Part of a small language model's weights.
Size: 21 layers, width 256, MLP 1024 GELU, 24.3M parameters.
Training: a variant of Adam for these matrices, 497M tokens, 15156 steps.
Each number is 200 + 30 x the weight over its row's rms, rounded and kept within 0 to 999. Layers, rows and columns count from 0. The size before them is the row's rms in percent of the matrix's.

# v: layer 3 attention value, 512x256, rms 0.0508, rows 119-127, columns 160-191
# o: layer 3 attention output (transposed), 512x256, rms 0.0443, rows 119-127, columns 160-191
# q: layer 3 attention query, 512x256, rms 0.0398, rows 128-218, columns 160-191
# k: layer 3 attention key, 512x256, rms 0.0417, rows 128-218, columns 160-191
v119,074,249,164,168,175,178,185,215,163,218,177,232,146,209,177,196,233,140,176,151,188,179,129,182,257,202,186,221,121,155,194,178,219
o119,052,180,150,200,197,233,234,198,222,138,203,207,268,185,233,209,154,255,233,184,189,179,244,199,147,177,213,185,265,199,240,246,141
v120,129,197,219,159,182,215,216,213,195,201,181,134,211,199,216,237,184,198,207,207,175,209,168,169,234,228,135,205,199,164,172,248,239
o120,103,184,178,171,231,214,194,227,206,229,225,198,212,209,203,197,222,244,206,197,204,184,211,181,212,192,219,213,197,183,217,223,204
v121,098,184,149,206,201,178,242,231,139,240,238,207,224,181,212,181,168,175,171,173,225,204,248,162,203,175,176,154,182,179,226,220,156
o121,092,209,223,128,131,181,166,145,233,190,223,139,217,203,216,212,204,183,191,209,198,229,195,166,180,219,204,189,235,177,182,143,237
v122,095,249,192,203,186,207,207,224,178,247,183,156,181,136,216,164,198,134,182,161,151,232,191,186,188,251,244,200,132,116,189,193,150
o122,096,188,190,151,150,239,183,184,255,197,256,154,239,193,220,213,177,273,181,207,251,197,195,181,222,221,182,204,216,205,217,171,185
v123,077,179,211,182,190,195,164,203,189,241,207,234,203,226,200,199,186,238,206,222,239,268,209,215,268,178,225,264,230,275,180,160,213
o123,065,233,230,232,228,192,219,205,170,186,156,152,144,195,144,192,223,193,211,255,174,196,204,229,149,208,183,189,153,261,224,240,210
v124,097,205,191,163,193,210,219,246,197,208,192,153,226,248,220,219,201,233,180,233,167,207,145,173,238,210,152,174,206,194,185,169,198
o124,099,171,165,189,228,251,207,231,199,195,204,190,182,216,224,219,191,282,205,160,220,172,195,196,217,237,189,215,202,199,220,269,197
v125,081,181,181,265,189,189,221,226,202,201,211,166,247,187,174,192,181,182,203,202,173,221,222,193,148,131,201,181,165,214,228,183,163
o125,071,162,217,126,177,175,189,146,234,214,197,206,192,188,256,236,177,199,178,203,222,229,178,179,236,254,182,187,255,193,192,175,274
v126,079,217,190,162,202,192,265,205,232,221,219,195,189,194,201,158,196,158,166,164,246,166,144,214,252,215,226,174,153,162,215,175,218
o126,053,162,179,192,189,160,197,181,195,192,224,172,204,190,201,162,195,212,229,222,219,241,254,185,158,193,200,210,211,197,222,220,207
v127,106,188,185,281,225,182,211,206,192,224,249,265,223,220,181,161,216,190,228,206,219,216,249,190,156,177,236,172,196,252,217,170,151
o127,100,242,241,189,172,166,193,163,197,159,174,186,181,169,212,203,183,165,200,194,200,212,202,222,194,218,186,190,193,196,192,179,224
q128,145,225,199,189,214,224,173,262,225,187,185,192,203,216,203,199,181,225,191,243,227,211,180,197,196,166,186,216,203,161,235,202,147
k128,138,194,202,251,274,134,181,214,188,140,137,229,207,190,179,169,205,193,213,189,204,160,190,202,193,194,205,202,204,166,174,192,198
q129,173,211,180,223,165,204,167,214,227,211,233,201,247,247,176,179,199,214,184,231,205,189,223,204,188,183,203,200,171,212,145,165,215
k129,145,184,189,151,172,222,165,201,204,262,265,122,214,209,209,210,236,194,171,254,177,174,245,177,206,172,168,185,220,230,205,211,241
q130,186,219,182,243,169,211,136,228,236,201,251,177,228,265,180,198,206,232,225,211,218,219,206,158,204,182,266,194,181,163,174,167,195
k130,157,184,188,172,156,211,195,205,222,232,211,166,222,183,221,193,246,201,184,244,147,145,192,161,198,183,180,154,220,241,213,193,267
q131,162,214,187,178,206,199,245,200,182,228,201,210,220,221,178,192,221,216,175,222,191,208,211,192,182,182,170,267,210,250,231,214,159
k131,146,149,219,210,282,117,186,264,184,209,153,168,163,167,190,213,224,199,174,226,204,209,220,241,197,177,201,246,148,166,205,206,203
q132,163,206,153,247,176,195,186,203,217,191,178,169,205,248,240,204,205,203,185,224,185,180,215,199,226,152,248,224,170,147,155,146,236
k132,145,185,189,207,238,199,185,250,250,214,211,172,210,179,197,195,223,216,188,259,147,162,208,183,207,240,257,206,181,232,193,218,205
q133,156,207,220,235,171,221,209,206,266,209,220,228,217,265,218,196,221,198,220,203,209,205,238,190,202,204,253,133,151,175,204,135,241
k133,138,214,180,173,145,237,193,190,232,248,217,150,210,212,225,204,224,217,193,230,149,181,170,188,194,208,193,154,242,259,204,181,221
q134,156,153,221,204,174,171,179,156,208,203,191,205,200,201,210,221,195,181,203,159,201,176,193,184,197,217,193,153,203,232,182,176,276
k134,147,218,165,157,103,281,197,185,219,268,259,170,241,215,235,209,212,206,165,215,218,229,203,167,195,203,212,191,206,228,204,187,219
q135,170,217,180,189,182,182,197,238,186,202,187,154,232,247,188,175,209,171,202,187,216,166,224,190,206,187,218,201,146,178,197,157,143
k135,146,170,160,200,155,255,211,195,193,200,262,176,165,240,236,213,210,257,172,241,161,205,203,235,160,186,222,140,223,239,230,168,250
q136,171,208,247,192,199,183,184,206,197,187,246,227,216,270,191,210,214,171,186,177,180,213,199,212,192,212,227,180,139,182,196,179,224
k136,149,212,225,206,185,216,199,195,233,207,201,170,241,214,147,209,190,228,190,245,169,183,194,189,192,216,199,158,305,288,195,168,200
q137,166,215,196,207,181,201,195,175,213,198,158,209,234,200,199,197,241,228,173,211,158,170,197,203,235,191,187,243,200,248,203,218,231
k137,142,149,165,169,244,177,224,235,226,187,246,189,180,185,188,213,155,236,188,231,253,227,205,162,210,241,213,198,149,175,200,211,214
q138,164,215,204,197,177,186,172,170,215,213,272,230,205,239,188,178,215,213,192,176,246,229,171,202,148,217,181,192,219,258,209,138,146
k138,146,207,244,182,169,232,195,217,185,237,225,212,196,201,217,199,229,214,196,226,202,131,192,230,179,159,159,166,209,210,232,180,280
q139,151,187,194,176,174,200,153,207,189,211,155,236,186,160,182,164,170,188,214,221,188,156,203,208,241,169,187,233,245,229,215,206,221
k139,141,194,173,189,194,194,227,192,220,189,265,181,254,195,196,204,156,225,186,253,228,183,188,156,195,182,199,190,192,188,151,179,277
q140,164,250,211,219,195,223,201,237,226,172,263,256,205,228,193,226,202,260,225,265,181,195,249,137,174,179,240,202,223,203,185,190,190
k140,150,194,173,189,189,121,113,187,167,218,120,171,205,212,205,189,288,179,196,221,151,172,208,191,243,167,211,189,160,240,178,247,238
q141,162,213,200,132,212,170,157,168,189,203,190,197,200,177,156,234,228,247,165,191,190,167,239,214,169,233,173,220,230,190,184,237,252
k141,146,223,236,218,175,165,208,236,195,172,233,209,195,173,184,219,174,172,174,237,222,212,175,137,218,231,209,231,237,203,145,160,195
q142,171,188,260,206,206,221,213,208,205,184,208,167,217,201,255,254,227,243,248,188,203,216,174,186,227,240,229,195,207,208,186,269,209
k142,141,228,189,203,278,155,225,206,190,151,123,250,181,189,153,197,178,185,206,207,200,200,207,193,202,200,194,222,191,143,189,248,188
q143,149,194,205,173,213,198,203,174,131,183,279,213,202,198,220,235,187,258,199,199,198,215,192,169,162,189,250,240,256,218,220,248,162
k143,131,187,243,248,266,140,204,212,203,160,133,226,173,202,154,198,204,173,239,187,227,208,217,201,224,183,192,208,183,201,189,194,219
q144,148,186,198,178,221,197,185,231,212,198,168,149,201,196,221,246,192,211,211,221,196,240,174,194,210,183,150,205,205,224,207,175,214
k144,131,209,216,238,289,136,191,242,187,173,178,233,174,185,157,204,173,194,217,168,246,202,217,200,200,197,205,194,176,168,176,195,154
q145,165,221,190,192,217,198,187,211,202,183,200,242,174,182,182,162,160,174,241,209,192,206,188,199,187,154,202,186,184,141,262,136,204
k145,145,233,217,245,163,214,150,191,231,190,160,209,195,252,213,194,237,209,175,200,167,180,208,153,215,174,205,182,234,286,190,159,195
q146,160,214,192,216,161,198,207,245,221,211,263,201,212,300,219,174,218,268,229,242,211,211,181,195,226,196,213,227,198,217,229,192,162
k146,150,170,173,175,219,171,195,225,189,197,189,180,207,182,197,213,222,198,251,229,162,147,228,159,218,228,207,189,200,186,198,222,306
q147,143,131,193,208,193,166,194,166,196,198,176,274,198,217,187,216,184,174,208,192,219,170,227,192,223,173,194,159,198,244,183,176,274
k147,149,225,156,178,128,266,202,190,201,268,260,171,241,228,241,225,197,213,184,203,198,220,222,176,213,221,186,198,208,233,190,207,199
q148,155,199,253,209,208,238,236,256,162,165,236,157,207,173,173,223,116,206,236,162,200,209,162,183,179,193,174,168,216,234,207,273,169
k148,135,213,134,196,201,171,163,162,218,189,184,222,190,260,196,189,205,217,190,204,207,223,206,217,201,198,223,209,172,183,196,203,214
q149,153,213,204,171,204,173,174,146,190,195,221,242,198,161,134,157,163,154,180,186,204,189,191,233,178,192,187,177,221,192,201,196,158
k149,136,200,204,206,120,268,171,179,202,218,265,218,208,230,229,195,196,213,217,191,211,201,201,184,190,201,181,197,235,220,223,180,216
q150,168,201,221,185,201,201,219,162,201,189,165,228,214,182,236,238,212,174,148,169,144,177,223,234,210,236,187,214,182,232,212,221,275
k150,147,208,211,209,241,197,231,181,225,193,218,161,199,199,148,230,152,217,184,160,249,254,169,197,195,225,205,187,213,201,203,166,128
q151,153,210,190,171,199,184,188,167,234,206,233,261,228,222,157,189,199,170,167,184,193,197,210,185,162,188,218,144,192,168,231,165,206
k151,138,271,246,267,154,259,182,223,215,207,197,195,173,208,235,176,223,204,192,229,169,200,189,201,197,179,219,173,250,273,216,116,167
q152,158,218,216,213,230,200,244,208,202,209,247,223,236,258,214,213,215,202,201,241,219,229,258,173,179,176,201,235,153,196,220,143,189
k152,145,213,216,213,222,191,201,187,207,244,181,179,132,225,161,209,236,149,191,138,169,210,170,254,201,182,166,165,228,297,232,136,149
q153,170,222,182,175,221,208,196,199,205,195,219,264,177,236,205,214,210,251,229,238,216,202,223,206,191,177,165,218,203,213,212,193,220
k153,150,211,232,221,212,164,236,235,212,229,171,191,196,211,196,189,236,147,203,178,201,203,166,205,220,191,186,152,181,257,213,143,146
q154,169,194,242,211,199,166,174,176,200,199,170,180,197,220,219,200,183,202,219,171,196,201,170,213,181,233,192,180,155,202,164,237,255
k154,149,242,205,208,174,237,154,218,155,197,232,219,247,207,200,219,184,243,157,264,154,178,221,164,180,233,193,229,250,190,186,248,174
q155,147,229,227,219,202,236,181,265,226,196,214,157,217,200,204,207,209,247,203,212,200,212,176,176,194,213,220,214,185,182,217,191,176
k155,146,195,225,232,274,139,220,198,204,141,130,222,178,182,167,199,211,176,205,208,201,147,190,215,188,160,205,187,214,179,185,196,202
q156,153,210,222,185,231,227,211,248,178,201,234,164,201,224,246,162,220,251,218,213,200,198,201,205,214,215,200,228,189,205,210,239,165
k156,154,176,222,232,264,130,205,205,181,127,140,227,185,179,162,182,175,198,207,198,213,188,224,237,196,185,193,202,198,161,185,230,200
q157,172,192,172,204,197,186,167,170,207,186,124,228,238,193,208,116,222,178,158,162,196,170,185,202,214,220,229,194,122,101,166,169,197
k157,152,225,171,218,136,261,168,217,200,217,223,200,223,190,229,174,184,242,178,247,173,234,204,175,206,237,204,192,242,209,205,196,207
q158,169,177,180,235,193,203,198,187,219,184,245,249,229,274,230,191,221,174,143,192,187,207,247,152,215,213,226,211,174,287,172,203,211
k158,154,142,176,162,202,126,169,242,184,222,174,161,190,142,221,228,240,216,192,253,249,187,221,227,182,164,162,195,185,209,197,190,226
q159,160,235,190,232,236,204,235,211,172,199,186,129,170,192,249,219,248,261,211,168,151,200,210,216,166,233,188,221,140,175,149,217,245
k159,146,202,246,165,202,136,263,199,213,220,198,192,231,223,170,215,207,181,146,245,181,205,199,214,209,230,206,204,199,213,243,229,164
q160,152,201,193,178,169,190,178,156,250,206,174,263,192,193,173,144,199,177,171,200,235,152,203,220,226,191,139,162,211,174,196,207,217
k160,137,209,137,201,141,256,176,193,191,190,229,193,252,197,214,182,183,203,222,207,215,209,182,192,205,224,181,194,204,174,191,184,184
q161,167,169,202,224,199,201,221,200,214,165,275,215,197,261,230,241,169,210,190,225,175,195,239,135,206,225,273,231,236,256,175,200,217
k161,150,229,202,203,200,169,206,174,204,206,148,194,197,194,167,192,241,155,235,172,224,200,163,230,165,207,182,151,154,194,211,180,182
q162,160,177,227,128,207,182,201,182,236,194,222,207,162,225,205,227,164,191,253,167,203,208,145,213,210,187,177,164,267,238,258,196,175
k162,149,249,195,224,179,247,208,192,176,203,192,232,208,227,230,205,180,241,242,237,200,172,188,183,203,213,216,198,213,173,178,200,218
q163,147,161,162,194,161,176,222,191,189,206,167,282,180,191,191,192,165,169,185,229,201,202,183,187,220,162,167,165,177,207,216,173,237
k163,146,212,167,159,137,249,192,199,203,248,247,170,232,228,251,214,200,211,193,215,190,217,197,154,227,243,202,206,203,215,187,185,220
q164,158,198,253,193,207,205,197,144,197,192,197,179,199,118,193,246,142,175,183,186,197,202,186,186,186,197,226,189,232,209,230,235,167
k164,141,210,207,169,169,220,209,173,202,172,182,221,181,209,205,188,188,176,240,112,265,222,179,187,195,215,197,201,205,179,217,220,162
q165,167,209,236,163,232,200,236,202,230,188,207,205,170,248,208,241,253,254,237,192,165,190,179,219,216,197,166,190,241,219,208,219,258
k165,145,199,228,220,266,169,251,205,232,176,158,184,225,210,170,206,162,190,225,196,176,223,167,175,230,236,218,165,204,187,231,186,148
q166,161,175,212,133,176,175,167,227,181,186,208,192,212,218,186,245,196,217,171,234,202,186,187,167,201,187,152,192,239,208,206,213,229
k166,143,190,183,197,241,145,194,232,235,146,162,182,233,200,160,209,178,217,226,216,214,195,151,149,213,181,191,197,224,199,159,159,247
q167,174,212,189,193,192,237,210,182,212,217,224,277,214,212,204,169,224,186,177,212,198,246,196,172,190,212,161,191,168,208,232,182,176
k167,157,202,166,173,239,111,174,233,188,217,112,191,162,196,189,164,279,184,235,225,170,169,204,200,229,180,127,218,212,194,184,101,175
q168,156,247,174,196,214,194,207,224,195,200,185,198,162,151,205,199,231,248,232,199,183,212,190,175,177,178,197,216,202,183,202,226,172
k168,137,148,247,181,200,115,218,210,212,203,129,212,210,180,216,189,211,170,189,215,195,169,205,197,251,190,202,243,161,180,204,190,215
q169,179,205,218,140,234,203,268,151,192,184,202,198,147,138,221,228,225,228,197,141,177,179,172,204,193,231,172,199,232,193,208,213,225
k169,159,235,240,205,184,193,272,188,246,178,182,256,196,256,183,175,170,191,221,196,224,235,145,201,199,227,205,185,175,172,240,156,143
q170,166,241,238,187,186,201,187,142,216,225,278,228,250,210,174,215,199,247,159,200,210,211,213,212,132,216,249,172,202,188,216,187,169
k170,149,226,294,243,178,225,146,220,188,177,218,234,170,187,205,189,209,199,179,202,184,150,193,167,188,147,191,194,266,254,217,191,287
q171,155,194,157,202,186,197,179,235,213,232,174,190,213,221,184,209,200,221,221,266,186,173,217,189,229,172,207,229,233,179,229,212,207
k171,131,185,170,206,231,154,173,184,194,137,170,189,230,196,204,194,183,168,252,160,193,217,243,158,243,203,248,226,173,211,144,220,191
q172,144,189,239,193,214,220,214,198,206,204,184,165,213,195,239,216,195,229,192,229,219,205,169,202,206,224,179,223,197,215,243,216,187
k172,131,211,210,220,280,126,224,216,185,139,157,232,145,186,173,173,192,201,227,181,237,213,202,233,199,195,233,211,216,168,177,220,172
q173,148,224,182,193,204,220,231,214,188,232,184,165,171,152,181,178,194,188,225,195,217,195,148,248,172,149,202,202,237,195,232,224,187
k173,137,146,213,203,238,200,171,224,214,173,234,178,214,179,234,205,182,199,184,191,215,231,236,206,217,199,238,281,165,191,216,270,208
q174,161,234,201,177,195,198,196,185,209,196,272,223,195,211,213,170,197,250,222,171,205,204,202,204,160,175,240,178,243,243,218,196,143
k174,147,180,260,181,152,242,184,191,196,217,221,216,227,186,223,207,202,185,232,237,229,159,204,240,201,190,192,193,205,231,211,247,283
q175,176,228,209,210,220,201,201,175,237,194,210,257,243,268,215,221,270,234,191,250,160,248,259,187,180,199,178,224,166,218,165,174,227
k175,159,153,222,157,238,152,227,227,227,232,206,182,147,179,168,200,241,179,176,216,200,181,165,218,225,222,170,163,162,253,241,129,144
q176,170,168,193,240,196,192,225,189,210,206,201,191,250,228,242,239,243,226,180,202,158,262,215,185,217,174,171,215,151,240,190,157,206
k176,144,161,196,191,283,135,205,265,222,233,190,171,101,188,175,211,208,205,190,255,195,172,204,204,210,229,198,194,185,188,198,169,188
q177,155,165,189,210,166,182,201,185,214,207,175,215,231,207,174,209,182,156,188,204,199,154,226,172,211,200,195,154,177,226,184,187,275
k177,160,211,169,158,113,258,195,187,214,276,245,172,231,236,232,216,222,215,173,209,195,227,211,167,220,215,195,203,210,231,205,204,204
q178,177,210,187,217,178,193,179,223,249,210,233,260,235,255,135,151,182,175,209,241,226,214,221,214,187,183,188,170,183,218,214,183,186
k178,146,200,151,201,148,251,147,183,184,240,252,163,221,207,269,180,229,227,188,198,155,196,230,206,194,177,209,180,225,226,210,193,223
q179,151,191,195,181,209,226,212,232,187,239,207,203,218,213,165,196,200,216,174,223,201,163,213,218,206,200,191,248,236,199,227,241,195
k179,132,176,206,223,314,143,197,193,188,156,138,206,206,200,197,208,180,150,241,156,225,227,236,216,229,172,216,226,175,177,175,233,232
q180,156,219,152,273,211,202,239,199,203,197,209,176,266,233,226,227,225,260,168,229,190,204,234,193,172,189,215,237,150,217,191,151,206
k180,140,147,275,190,270,141,198,215,228,235,208,157,125,173,159,239,247,193,152,228,178,202,211,194,209,211,173,189,197,229,219,166,189
q181,165,197,195,233,196,176,183,205,200,211,149,193,239,224,187,205,199,167,200,184,180,181,233,191,231,167,174,185,136,199,172,155,240
k181,143,201,189,178,149,241,179,227,211,244,286,145,173,207,221,231,221,210,146,227,171,213,209,179,183,232,215,147,247,273,210,167,184
q182,169,256,188,259,197,212,208,256,188,165,177,178,184,210,219,164,195,176,207,184,180,183,206,189,197,220,297,172,150,120,153,172,199
k182,142,179,179,189,131,221,173,135,233,203,177,156,226,203,205,202,255,199,195,192,162,201,186,211,204,227,190,210,202,236,229,249,187
q183,153,179,235,177,194,205,152,218,177,211,136,188,180,188,206,266,221,227,232,243,164,207,233,206,196,188,168,262,248,244,205,252,297
k183,137,168,174,159,248,122,253,180,212,151,187,176,241,179,178,202,157,194,172,186,198,220,164,162,214,213,228,192,161,165,163,230,180
q184,162,162,189,214,184,182,184,234,208,159,207,202,198,229,188,149,159,170,208,165,226,188,179,170,245,173,210,150,174,170,212,186,158
k184,145,212,134,183,116,255,164,203,201,231,193,210,214,239,251,201,189,236,241,256,149,159,226,189,207,215,221,202,231,207,170,207,203
q185,156,204,197,239,215,172,211,231,194,198,172,124,232,215,182,207,208,163,169,156,228,199,198,210,205,192,211,169,134,153,124,161,193
k185,140,199,211,184,189,240,195,190,234,235,277,172,168,195,206,203,192,220,185,227,160,210,206,229,173,226,207,163,244,258,238,159,136
q186,160,211,201,181,193,188,202,202,231,202,202,177,208,220,183,183,220,190,215,188,256,210,237,238,196,217,146,151,191,225,177,156,217
k186,136,179,180,178,145,246,220,165,214,226,271,173,194,215,215,218,204,205,213,189,200,218,182,226,176,174,187,160,200,215,227,163,190
q187,177,225,221,213,204,188,189,205,243,225,190,194,269,227,210,217,244,222,182,201,203,180,211,215,194,205,198,204,115,195,177,171,227
k187,155,180,218,187,199,185,187,238,210,222,250,163,179,201,191,226,184,219,146,263,162,190,215,200,206,212,223,200,268,250,186,199,241
q188,165,160,234,185,221,212,169,196,187,219,170,172,175,128,187,235,137,179,261,199,248,224,161,222,195,177,159,179,256,193,212,191,200
k188,158,257,202,195,180,223,198,177,212,199,227,253,198,218,192,183,171,212,198,170,189,181,190,181,198,196,196,207,202,209,184,234,197
q189,140,152,218,175,193,211,181,237,201,189,219,169,194,200,221,220,193,260,194,222,190,220,151,204,204,200,182,194,222,233,241,236,183
k189,128,197,213,206,309,127,208,238,187,158,129,222,165,165,207,189,174,220,238,206,218,170,208,158,221,207,226,223,192,139,152,209,254
q190,175,215,185,235,184,171,204,205,260,199,216,177,249,263,181,193,229,218,169,190,230,201,178,216,183,183,172,168,168,214,178,166,202
k190,152,183,225,184,212,191,167,213,215,217,242,169,184,180,210,212,210,239,200,261,177,171,233,187,215,181,215,180,237,245,212,171,255
q191,153,214,201,197,223,228,198,186,193,183,183,169,202,164,188,205,189,202,167,222,206,211,209,200,195,197,220,236,230,170,231,235,134
k191,139,190,234,249,286,157,186,202,199,114,155,253,156,196,178,179,182,189,228,167,205,202,181,240,207,194,208,189,196,150,182,197,195
q192,162,187,214,262,213,172,189,159,230,190,204,164,253,274,238,249,242,225,191,204,182,200,225,167,207,225,217,227,172,233,174,175,235
k192,149,193,228,190,205,202,213,230,191,237,258,188,142,151,196,216,172,251,167,251,182,193,203,205,174,254,229,185,234,239,240,208,198
q193,157,166,186,243,150,186,175,203,205,204,207,218,213,233,167,187,170,155,175,216,187,192,226,156,202,191,215,170,188,245,163,160,239
k193,149,202,162,160,114,268,204,177,219,246,252,151,239,216,239,211,235,201,180,190,202,208,211,191,209,209,192,198,182,252,195,209,221
q194,168,190,162,268,175,205,184,258,191,211,210,202,208,213,192,119,176,179,190,192,236,185,184,189,216,172,256,179,135,123,171,142,175
k194,147,197,206,207,195,245,153,209,213,238,203,168,235,203,225,197,225,168,210,183,159,208,256,227,177,195,209,191,230,246,199,202,208
q195,160,216,210,260,185,183,199,214,229,176,244,164,220,277,180,216,193,223,193,203,217,203,219,153,193,203,261,187,178,160,141,175,163
k195,142,215,227,215,171,274,202,197,210,239,235,189,178,175,247,176,226,209,219,219,119,167,189,215,205,233,223,141,234,229,231,183,230
q196,149,167,191,177,190,159,174,211,198,207,174,227,186,184,190,201,171,199,221,174,203,150,212,165,231,181,200,157,198,187,149,168,255
k196,137,201,155,171,120,268,184,161,256,236,242,159,238,254,229,206,218,168,170,237,198,221,212,173,207,207,192,182,190,246,231,173,175
q197,151,193,196,234,199,188,217,199,205,209,180,190,224,190,213,198,230,221,241,171,198,177,228,214,203,235,245,226,178,227,168,188,243
k197,130,186,210,200,143,265,212,177,201,220,267,155,196,221,222,230,211,190,154,235,175,195,217,184,168,194,195,175,234,254,216,244,240
q198,146,220,178,178,188,198,189,207,188,216,202,228,212,196,184,154,260,174,158,181,192,192,189,230,190,249,215,210,119,178,170,239,183
k198,132,191,202,172,191,185,182,215,174,186,238,165,197,163,193,186,194,198,185,226,190,230,211,217,196,196,216,240,239,181,200,186,195
q199,145,245,230,212,215,247,192,215,202,188,227,133,220,203,195,192,220,262,215,203,212,229,158,218,194,208,195,238,239,171,192,225,152
k199,155,191,241,234,285,133,230,210,188,140,162,225,174,164,157,180,214,195,219,207,218,190,201,231,180,182,195,187,202,171,223,207,200
q200,151,186,179,200,177,197,223,203,227,230,172,235,225,206,168,155,179,150,194,201,213,161,253,244,204,181,195,181,162,220,211,175,223
k200,131,176,213,196,138,260,205,186,206,243,280,166,204,218,259,210,227,228,168,191,176,226,207,225,172,171,197,171,210,248,198,194,197
q201,166,194,195,247,195,193,209,217,162,207,192,177,250,235,174,201,202,180,190,177,198,208,232,221,189,137,253,221,212,232,190,214,192
k201,156,172,206,217,262,192,163,249,196,210,238,155,170,147,222,239,197,191,179,220,195,207,272,224,189,180,238,222,202,223,202,244,202
q202,154,244,223,183,231,216,203,198,184,211,204,183,189,143,231,219,194,202,202,202,216,232,144,223,195,228,216,216,229,156,208,223,133
k202,145,198,236,213,274,151,171,229,193,138,139,260,170,181,151,178,197,199,213,179,200,167,198,203,197,193,194,210,195,168,189,206,192
q203,149,165,249,212,175,219,171,187,253,200,150,194,233,162,190,251,197,174,235,185,214,184,220,209,202,227,190,175,171,247,185,177,275
k203,133,218,160,163,121,231,188,160,213,215,260,165,227,215,196,223,205,221,178,209,179,188,188,194,194,183,202,169,221,252,187,250,237
q204,161,210,232,205,186,184,176,195,205,181,194,217,165,166,188,213,141,169,216,165,205,192,182,162,184,217,222,157,169,180,189,190,210
k204,143,244,181,189,99,262,180,149,211,214,216,208,240,249,214,177,208,225,181,211,169,201,180,164,208,217,171,170,217,243,212,152,199
q205,144,171,178,202,209,170,181,218,207,185,147,258,168,208,213,210,178,129,168,192,212,212,198,202,225,184,175,158,164,191,153,139,246
k205,141,220,169,178,123,252,183,205,231,240,251,169,225,223,250,233,217,212,188,179,184,221,213,179,199,227,189,201,200,245,195,170,178
q206,166,199,229,201,177,177,167,220,193,192,189,177,226,209,186,203,217,183,158,184,195,202,182,216,217,236,219,154,146,164,175,179,201
k206,145,193,192,162,190,223,224,185,243,197,233,165,228,187,201,200,180,272,177,254,180,164,154,152,195,218,176,167,281,214,200,189,242
q207,177,159,220,231,215,207,209,178,171,173,147,204,175,158,228,215,164,175,193,182,199,173,187,201,260,205,207,208,216,178,170,231,216
k207,158,201,155,202,185,252,230,175,212,184,229,219,236,208,183,202,177,209,213,146,217,253,204,202,193,250,202,211,161,186,232,245,127
q208,170,193,175,218,171,196,167,184,234,187,222,246,185,221,197,141,158,155,228,215,209,199,201,205,205,211,230,160,191,185,228,172,210
k208,144,247,175,223,94,276,141,155,191,198,221,198,237,233,227,185,225,219,221,209,158,182,191,186,179,220,202,182,232,221,186,207,199
q209,161,180,155,227,195,192,236,220,220,183,190,122,216,232,223,235,195,237,187,171,197,143,196,179,215,245,225,192,191,202,168,248,212
k209,141,224,179,217,215,196,234,219,164,205,207,188,160,182,234,191,226,220,203,241,172,214,228,188,183,235,239,239,173,121,216,210,212
q210,146,238,182,150,200,189,172,182,181,209,254,263,188,162,168,172,135,226,232,210,196,184,195,199,169,194,173,222,249,187,263,232,187
k210,127,222,238,260,155,210,154,202,167,180,178,229,205,241,195,207,191,178,191,195,248,219,219,158,226,198,179,223,219,229,171,162,225
q211,152,199,227,239,208,228,235,176,188,215,139,178,236,137,207,194,170,142,171,166,162,237,185,231,226,183,199,179,174,202,209,187,177
k211,137,197,181,169,225,232,194,191,201,208,232,220,174,181,193,216,176,226,210,143,233,256,225,210,175,250,202,212,188,212,237,203,164
q212,153,212,172,232,185,193,174,189,212,215,105,164,204,162,217,207,155,175,193,161,222,183,171,221,195,218,190,163,200,149,180,217,205
k212,142,199,208,189,161,245,199,154,239,194,260,206,237,201,204,190,206,219,178,245,178,226,200,194,189,270,187,201,214,197,216,190,116
q213,167,179,201,213,190,236,192,237,186,210,214,232,178,191,151,182,166,147,231,219,180,227,209,141,232,153,212,167,228,232,190,213,184
k213,159,203,124,171,216,197,204,180,194,200,141,202,243,199,271,178,214,226,250,189,192,190,190,274,201,150,223,197,149,169,152,225,206
q214,160,202,233,165,211,211,198,192,192,178,211,227,155,170,228,217,182,218,260,129,192,179,141,221,166,207,233,212,194,195,259,232,186
k214,144,251,177,231,155,235,182,223,172,208,144,226,226,236,230,197,198,194,187,193,186,234,248,185,174,205,229,249,254,172,225,261,222
q215,157,200,213,192,140,209,177,210,229,222,215,180,184,225,208,187,203,270,194,191,235,191,152,174,209,227,200,193,208,196,210,248,182
k215,153,183,180,169,223,165,172,213,192,156,158,200,235,173,195,171,169,231,224,245,190,178,204,161,224,220,207,246,206,113,191,230,285
q216,156,199,199,214,182,190,243,230,219,188,245,232,210,245,174,118,225,220,171,196,200,187,166,217,215,149,206,181,170,156,190,173,189
k216,146,150,192,232,242,225,161,239,222,205,209,166,219,187,216,203,211,183,234,246,225,185,242,199,233,185,205,194,192,243,217,191,253
q217,159,170,191,198,170,195,153,175,211,253,115,189,279,209,180,164,216,183,167,240,242,173,217,201,222,181,182,225,195,215,202,201,209
k217,134,153,153,158,200,204,150,225,166,177,249,192,179,196,199,186,161,214,182,215,216,244,226,213,201,181,194,223,182,215,168,244,224
q218,160,174,211,219,209,215,153,206,198,235,147,227,216,187,156,169,196,94,174,202,197,188,185,219,226,220,190,187,115,128,206,186,197
k218,137,254,178,193,171,252,171,151,190,158,246,183,243,212,197,216,175,240,188,134,155,216,229,186,176,208,216,196,264,234,181,208,166